Part of a small language model's weights: MLP 256 quick GELU, rotary positions.
Each number is 50 + 12 x the weight over its row's rms, rounded and kept within 0 to 99. Layers, rows and columns count from 0. The size before them is the row's rms in percent of the matrix's.

# layer 8 MLP down, 64x256, rms 0.141, rows 0-63, columns 64-127
097:42 49 35 79 48 61 64 75 49 43 57 73 54 45 24 57 68 62 40 47 35 33 57 31 54 60 59 44 66 51 52 45 56 36 42 10 70 59 57 55 61 36 76 59 42 51 50 66 51 58 64 58 53 36 67 70 46 46 29 47 34 63 42 46
101:39 47 52 67 52 32 53 34 33 46 62 50 48 73 28 54 44 71 40 44 45 49 40 45 59 67 54 52 53 40 67 67 53 49 64 47 53 50 63 44 46 59 47 53 63 37 68 68 30 56 56 67 54 62 48 38 76 45 55 38 55 61 41 38
100:47 42 60 42 49 35 30 34 62 52 51 41 64 44 52 58 66 45 47 54 28 38 37 61 52 64 77 61 44 32 70 56 80 69 48 36 45 47 61 29 15 28 39 42 47 46 23 55 44 28 46 42 33 49 68 48 61 27 55 39 63 83 62 57
102:32 39 39 54 63 50 41 37 60 51 57 43 59 28 68 22 45 50 66 65 63 48 55 41 54 37 48 53 43 46 50 34 56 15 55 45 54 55 34 32 35 37 46 53 49 45 36 53 39 68 45 39 59 34 38 53 72 54 56 74 38 57 68 35
096:48 47 50 58 51 41 45 39 64 30 72 46 35 72 59 59 41 37 56 48 38 40 58 55 49 48 66 34 25 64 49 52 56 49 46 28 49 21 52 43 65 52 46 48 67 72 47 60 51 61 55 30 61 76 49 37 25 35 62 41 62 64 48 39
109:35 58 55 24 69 44 56 55 33 29 53 50 35 49 38 46 36 55 44 61 54 63 50 60 47 52 56 57 48 33 48 70 67 53 62 48 63 44 63 73 47 41 46 42 54 53 56 52 49 46 64 56 50 55 57 19 58 37 31 55 45 44 39 61
100:29 46 49 47 56 71 24 50 46 58 40 75 51 54 37 55 46 40 71 40 40 47 46 56 45 55 44 47 54 50 31 45 56 43 73 46 64 64 66 55 52 50 60 42 50 56 59 50 51 43 66 49 49 47 64 73 43 49 43 53 54 39 48 54
100:53 58 35 60 34 49 56 41 39 47 32 62 75 61 74 54 70 52 65 32 45 50 43 59 56 68 69 38 47 75 33 27 52 31 45 55 62 55 47 73 72 41 64 59 47 41 67 42 46 42 63 57 36 72 39 38 51 29 65 57 61 56 52 50
098:44 16 77 51 41 43 48 55 59 53 53 55 62 42 59 47 60 46 51 49 66 34 61 32 68 25 32 51 52 37 65 51 43 42 48 61 43 51 72 71 23 43 53 50 46 31 67 50 87 57 34 54 49 63 71 57 58 50 70 55 68 30 39 36
108:64 67 33 46 53 32 41 45 60 40 58 67 57 77 34 45 52 55 45 58 43 57 53 47 36 39 60 42 37 51 30 47 31 62 45 47 58 27 55 56 50 44 38 55 24 34 48 36 65 76 60 53 54 76 31 45 40 68 29 47 48 74 59 33
095:43 52 49 66 59 41 62 55 48 66 63 46 57 48 59 76 42 32 46 91 24 46 47 47 21 55 35 58 47 32 54 41 30 36 60 45 68 44 53 35 69 55 47 56 49 52 53 53 42 55 51 31 46 64 52 68 52 55 63 50 36 36 47 27
096:58 13 33 43 37 55 46 57 60 83 54 54 57 57 69 37 31 43 62 57 60 45 28 33 47 57 58 46 54 34 57 43 53 50 41 66 49 44 54 34 38 66 32 35 41 56 30 53 64 35 31 66 74 48 59 48 64 46 33 56 47 50 43 55
099:40 54 54 67 30 53 40 41 56 54 50 50 42 64 41 39 73 46 36 48 51 28 52 58 57 74 48 58 59 50 55 40 34 51 38 44 39 64 64 49 64 32 60 63 43 47 58 49 39 42 66 42 49 45 67 36 33 50 67 56 60 39 49 63
106:46 75 61 19 38 44 38 53 34 50 35 56 65 33 43 48 50 48 45 70 49 50 44 71 34 40 46 44 22 49 51 65 41 35 72 63 44 37 48 31 74 26 15 52 37 13 66 50 29 59 67 53 49 43 56 56 54 73 55 40 49 48 47 45
094:50 54 76 47 36 44 35 68 40 49 46 35 56 32 26 49 59 47 61 44 34 49 21 39 50 66 61 54 53 55 48 51 43 61 44 28 61 54 54 58 49 44 10 50 50 50 44 54 65 56 68 52 50 61 60 51 56 48 51 36 50 50 51 39
100:31 59 63 44 42 22 58 71 55 77 43 56 45 46 58 47 59 48 53 40 58 46 49 63 35 52 75 43 60 25 35 58 37 56 25 39 53 47 53 45 48 36 45 57 59 53 68 64 57 51 55 38 36 58 47 64 47 40 42 46 68 51 52 45
101:56 53 39 61 50 52 75 67 60 44 60 50 35 56 34 53 43 49 62 22 54 44 37 40 51 35 43 54 65 40 48 50 40 43 54 44 50 31 35 55 51 48 21 42 81 48 24 34 38 65 41 54 38 40 38 31 37 49 39 46 33 39 40 57
107:28 57 65 43 57 49 57 49 52 24 63 41 62 63 41 32 51 46 52 46 49 46 59 47 37 38 53 51 54 51 25 53 59 57 37 42 40 28 51 34 55 43 28 37 55 46 50 45 51 68 31 58 40 31 75 49 55 42 50 38 47 40 32 87
094:55 57 78 64 31 56 57 36 29 50 56 57 40 33 68 53 54 23 30 39 53 43 68 67 36 62 36 56 39 40 52 42 23 38 55 26 59 42 67 31 51 54 54 55 43 53 70 57 67 82 61 61 52 51 45 59 54 47 46 41 54 69 47 39
097:21 62 56 46 44 60 66 67 67 40 62 51 73 41 43 49 46 34 57 32 28 76 34 69 54 41 66 58 45 43 37 54 45 64 46 44 43 48 58 20 28 44 40 46 71 50 51 41 38 65 47 73 64 60 40 62 48 43 19 45 39 62 54 37
090:55 57 38 51 59 59 28 49 48 43 57 48 34 46 42 56 49 45 70 53 62 32 34 41 50 38 55 55 51 61 56 31 38 46 65 56 61 39 69 56 46 40 50 51 74 35 37 47 61 49 47 51 65 39 34 36 42 44 50 69 69 16 58 51
100:61 44 45 52 56 68 40 68 52 41 50 43 52 54 55 52 59 57 32 58 19 38 62 47 67 58 57 55 48 38 31 51 62 50 65 55 59 44 60 53 33 60 39 41 64 41 73 59 42 75 54 52 42 52 35 40 38 37 47 38 41 50 41 61
104:64 29 51 50 67 41 51 57 40 54 48 57 46 45 36 75 18 61 73 41 36 48 58 63 73 47 60 41 55 60 66 63 41 68 42 60 56 48 37 43 42 44 48 43 43 51 72 41 51 55 47 69 35 45 45 78 45 40 29 41 55 48 60 44
099:47 66 41 71 68 55 50 53 29 65 56 49 33 62 61 56 57 51 41 42 45 64 54 84 39 59 53 47 40 57 43 45 51 43 32 51 15 44 56 63 50 54 54 28 55 57 61 60 55 52 63 59 37 67 35 52 42 57 59 48 54 43 40 61
100:42 54 35 62 44 36 56 52 49 55 55 73 45 48 39 48 70 50 41 53 42 52 54 67 39 59 62 70 52 68 53 50 46 58 55 33 45 53 59 78 28 55 39 48 88 63 36 59 49 53 54 38 40 35 49 33 37 36 63 35 40 62 41 63
094:46 58 38 48 37 67 64 53 60 36 51 57 53 39 53 50 62 60 37 61 30 49 44 69 72 45 47 48 50 52 50 42 56 58 59 52 48 49 74 45 50 58 48 36 41 53 50 52 49 50 53 41 58 62 48 21 45 52 40 61 49 42 35 49
139:52 53 48 55 54 38 39 54 41 38 37 48 38 53 61 50 56 39 27 32 45 31 74 43 54 65 75 70 41 50 49 64 19 58 45 60 68 34 49 53 61 53 46 49 41 16 63 41 52 57 48 36 43 33 43 49 55 40 48 56 51 75 34 54
103:22 11 56 41 66 56 45 56 27 43 36 56 49 40 42 37 39 34 64 49 64 66 50 64 58 47 45 59 65 45 53 70 49 49 74 51 35 58 51 47 54 56 43 34 47 37 59 59 65 27 65 64 40 67 35 46 49 54 35 51 49 40 40 48
094:45 55 34 51 44 66 60 56 27 31 65 56 49 66 57 51 62 65 46 50 53 41 73 39 63 50 55 45 33 39 61 35 51 70 61 36 44 59 61 24 16 51 48 42 52 35 51 52 51 46 34 42 56 37 26 43 61 74 55 43 37 53 49 49
099:44 56 67 47 57 54 50 66 59 48 61 61 54 42 75 51 42 29 36 40 45 41 67 38 58 46 49 59 38 40 48 76 66 22 42 65 75 56 60 46 60 38 53 55 49 55 54 41 50 40 51 45 47 64 48 51 41 27 55 58 44 48 52 59
089:50 25 36 52 57 28 43 46 50 44 36 24 58 50 49 53 52 69 72 49 56 41 51 34 37 32 24 64 50 43 64 37 54 70 55 24 50 41 66 59 53 68 66 47 73 39 55 53 40 58 31 47 55 57 39 50 41 59 53 56 50 41 53 47
105:27 41 55 43 64 66 48 32 59 56 41 31 51 63 56 57 59 47 61 75 20 33 61 54 63 53 32 45 35 76 50 55 54 43 53 47 39 59 38 43 40 26 69 45 52 57 57 40 36 40 51 59 49 36 67 41 45 32 54 62 32 39 45 59
096:37 39 53 32 42 46 53 68 65 35 47 59 58 41 53 45 54 38 49 52 69 60 67 36 51 34 44 39 58 49 79 57 50 42 74 48 61 28 17 56 46 63 16 50 37 46 50 49 24 49 48 59 84 40 64 46 52 48 48 39 44 54 69 47
101:48 48 34 41 29 70 44 58 58 56 33 49 64 47 35 36 70 64 39 75 30 40 41 24 80 58 40 38 26 38 54 48 52 63 36 53 59 55 65 56 53 51 45 30 58 48 41 47 48 50 42 48 79 57 66 57 50 47 72 53 33 61 50 61
096:55 40 47 44 34 36 55 58 52 46 68 47 51 74 54 50 71 66 46 47 43 49 34 53 70 63 57 42 31 51 35 46 45 44 43 37 55 41 46 57 41 47 48 52 44 39 57 60 59 58 51 51 69 60 23 30 66 56 72 48 47 17 60 38
099:31 50 49 74 47 49 46 65 27 39 41 48 41 63 57 50 53 33 48 30 42 49 75 55 35 66 51 57 47 44 43 48 44 44 37 80 46 39 51 57 40 35 46 70 67 59 63 47 67 53 55 61 55 88 36 61 64 55 61 43 51 53 51 27
098:25 80 41 19 65 54 62 64 26 52 43 65 84 35 46 65 59 28 35 59 53 49 44 46 35 63 51 63 43 43 38 28 36 53 57 30 40 36 52 47 41 50 41 35 41 47 40 62 54 65 36 33 69 63 45 50 51 76 48 49 45 39 28 45
098:24 34 44 46 44 43 44 29 50 57 47 61 30 49 56 43 55 49 42 53 82 67 55 53 65 70 45 42 33 57 57 54 48 31 58 47 42 56 57 44 61 56 47 50 68 71 61 55 50 29 45 34 65 55 30 54 51 40 46 46 61 40 64 41
100:53 57 38 65 47 61 62 70 44 63 46 49 32 40 71 35 51 56 63 38 46 39 49 49 54 50 24 52 24 21 59 41 72 35 52 49 38 56 24 34 50 50 63 46 37 39 37 52 42 61 30 55 52 54 32 42 69 41 61 56 44 39 54 27
092:49 41 35 28 57 36 67 58 42 26 39 46 56 52 61 51 44 34 50 37 46 27 25 61 44 47 52 35 29 64 35 41 52 62 54 56 53 41 46 39 44 49 42 61 56 43 26 49 42 42 65 59 30 44 94 58 44 51 56 56 66 35 40 66
096:60 56 45 48 36 75 36 58 48 57 39 26 51 43 37 74 38 44 25 57 65 53 60 47 52 67 26 36 50 40 71 57 28 49 38 61 48 48 35 52 48 49 60 58 36 61 45 66 34 60 26 54 49 46 58 41 46 46 49 61 47 47 48 39
096:61 33 50 39 47 27 50 53 40 56 61 39 54 47 45 60 65 60 53 68 52 51 50 52 43 63 29 48 50 38 50 46 36 39 57 53 35 56 58 72 49 43 38 53 59 35 53 54 53 67 60 48 71 48 44 66 58 51 37 67 27 46 58 49
106:47 61 71 46 66 50 43 39 44 45 65 45 32 38 36 49 56 48 56 72 48 44 57 43 69 66 49 10 36 32 25 53 74 50 24 57 53 47 53 56 33 40 54 74 41 57 61 50 64 57 50 38 51 30 31 39 40 41 56 47 64 45 68 41
104:45 47 43 40 47 48 60 52 28 42 51 73 54 56 79 46 47 61 51 42 31 51 51 72 57 48 39 59 47 53 41 68 56 58 57 59 58 50 45 80 43 43 45 48 61 48 24 65 55 33 72 61 34 65 47 35 35 71 44 49 39 38 64 67
104:22 59 71 45 61 62 48 55 42 42 62 55 49 59 32 17 50 52 43 54 58 56 27 54 71 58 51 55 34 62 52 13 46 51 46 44 28 55 33 59 59 59 57 55 54 47 49 40 38 36 39 31 53 51 54 72 33 68 31 33 45 30 71 45
097:75 48 36 39 33 31 45 46 66 28 36 50 60 45 51 71 40 30 70 39 61 42 26 36 30 70 59 37 52 59 53 59 41 35 57 54 53 57 63 62 50 37 42 51 56 54 60 65 59 44 50 36 49 44 55 47 50 43 35 66 39 52 61 32
094:50 78 39 39 69 59 49 41 41 47 28 43 64 46 54 56 51 55 61 64 61 51 46 55 53 49 42 62 37 47 54 54 39 52 38 49 48 64 41 68 52 39 41 44 61 54 52 59 29 59 51 60 38 55 53 48 32 51 34 42 46 43 60 46
094:45 43 51 48 44 23 46 45 51 53 56 46 31 41 71 64 57 54 34 46 45 49 57 60 56 38 59 53 59 51 62 47 52 50 50 42 24 60 70 35 52 52 65 69 38 44 49 37 63 58 49 50 38 50 73 66 79 49 49 61 73 55 46 29
097:56 53 55 44 47 50 52 45 35 58 51 37 73 65 44 70 61 48 53 55 66 38 44 59 64 60 42 58 66 40 60 45 42 65 36 42 47 45 46 35 69 59 54 45 48 55 37 53 30 43 37 41 51 56 42 57 41 83 54 61 67 62 58 27
091:44 35 39 53 69 50 62 46 49 37 52 60 30 55 56 39 61 31 42 54 45 46 43 65 50 65 41 41 41 44 58 45 56 55 59 62 55 36 58 41 36 60 53 31 45 48 45 37 59 54 17 42 22 72 38 55 45 58 59 51 49 23 55 50
113:45 48 59 56 74 53 39 67 46 51 29 48 56 41 46 70 31 46 45 34 45 64 68 34 50 50 36 62 59 48 39 34 66 25 44 55 53 61 30 36 69 59 31 32 26 39 44 49 63 59 62 49 41 62 50 46 54 56 72 37 61 50 65 43
096:57 71 39 50 53 38 33 63 45 67 61 47 52 52 66 53 43 40 27 40 57 46 47 64 32 58 31 34 48 27 56 43 58 52 41 66 73 47 44 50 51 35 38 56 49 39 51 59 62 54 36 52 48 51 46 56 54 56 49 43 36 44 76 63
097:48 42 29 57 34 73 52 51 61 40 49 35 58 35 48 47 57 70 44 36 57 52 61 60 61 49 41 39 37 46 56 44 33 42 46 28 43 47 58 51 52 55 50 41 32 66 62 71 52 42 55 56 57 55 46 33 62 56 38 58 54 50 38 58
099:53 58 46 56 52 50 59 50 57 47 62 42 54 52 68 49 45 43 24 51 76 61 62 56 61 36 40 39 61 27 65 45 53 61 55 69 48 74 50 62 59 52 44 38 07 53 51 51 70 37 22 48 45 49 41 45 60 60 57 43 39 52 38 46
107:46 49 55 61 20 41 61 56 62 19 60 36 29 58 67 51 47 30 60 61 43 13 77 53 38 58 59 46 55 58 49 58 64 52 67 57 37 64 47 43 49 51 66 44 56 64 54 33 39 50 53 60 68 41 41 41 44 35 37 50 42 70 50 64
088:48 63 67 48 56 63 54 38 36 70 35 69 46 46 38 54 69 61 66 47 46 38 72 49 74 52 59 47 63 61 58 43 67 48 69 50 67 44 55 48 48 33 49 50 47 31 37 55 54 55 46 58 45 77 35 28 53 64 55 66 37 50 52 55
111:69 54 65 59 44 42 54 49 45 72 30 66 72 66 59 40 44 37 40 54 31 46 65 31 62 30 35 38 59 36 73 39 65 39 30 47 55 43 58 76 42 71 49 45 60 56 45 58 65 45 29 51 43 44 46 58 63 46 62 38 58 51 40 39
099:56 41 50 60 45 64 58 57 52 35 45 32 31 50 63 40 60 58 60 37 47 67 40 55 46 43 67 43 48 39 53 39 42 47 47 74 43 59 38 49 59 26 53 45 42 45 26 62 53 47 53 68 62 54 42 47 62 46 54 51 53 28 57 52
090:44 40 37 75 34 72 52 37 63 57 58 60 75 59 44 44 46 56 39 59 41 40 44 74 41 56 52 45 59 30 43 29 40 60 35 44 45 41 53 66 66 54 51 55 37 64 69 20 30 44 56 52 40 35 59 52 46 59 44 25 60 42 63 75
096:65 54 70 84 46 49 62 42 27 52 40 52 40 25 62 69 36 50 38 44 51 52 63 41 41 50 32 51 31 27 29 34 65 54 57 59 49 54 46 71 61 53 59 78 61 62 64 36 51 28 56 53 46 76 42 45 28 53 39 55 64 42 55 40
105:36 48 67 50 66 45 34 54 64 31 55 56 53 67 55 81 30 51 55 71 45 58 54 37 62 54 53 60 73 32 55 38 45 69 74 70 74 42 55 72 45 49 55 54 51 41 49 41 53 61 38 45 69 82 85 45 54 27 53 40 62 35 66 60
106:63 52 18 45 52 37 48 65 40 61 58 60 60 45 47 51 26 43 55 46 33 59 87 44 48 42 40 47 69 61 48 48 58 48 43 42 61 22 42 58 48 67 52 59 37 29 50 47 33 67 52 53 44 61 75 49 53 69 28 51 55 42 64 62
096:70 50 33 40 41 36 50 44 36 83 47 57 49 45 47 35 22 57 45 50 35 56 52 63 41 30 76 45 52 48 44 58 25 70 54 51 57 57 29 62 57 46 54 71 60 54 44 27 43 38 54 45 75 58 58 52 74 63 56 66 39 55 44 47
106:59 38 39 51 60 35 53 44 55 43 34 52 50 42 45 55 54 53 65 45 52 60 57 54 58 51 24 56 39 26 39 55 64 39 85 35 72 45 48 63 57 68 57 51 48 50 65 66 50 47 31 51 37 41 35 63 63 44 40 56 55 48 48 55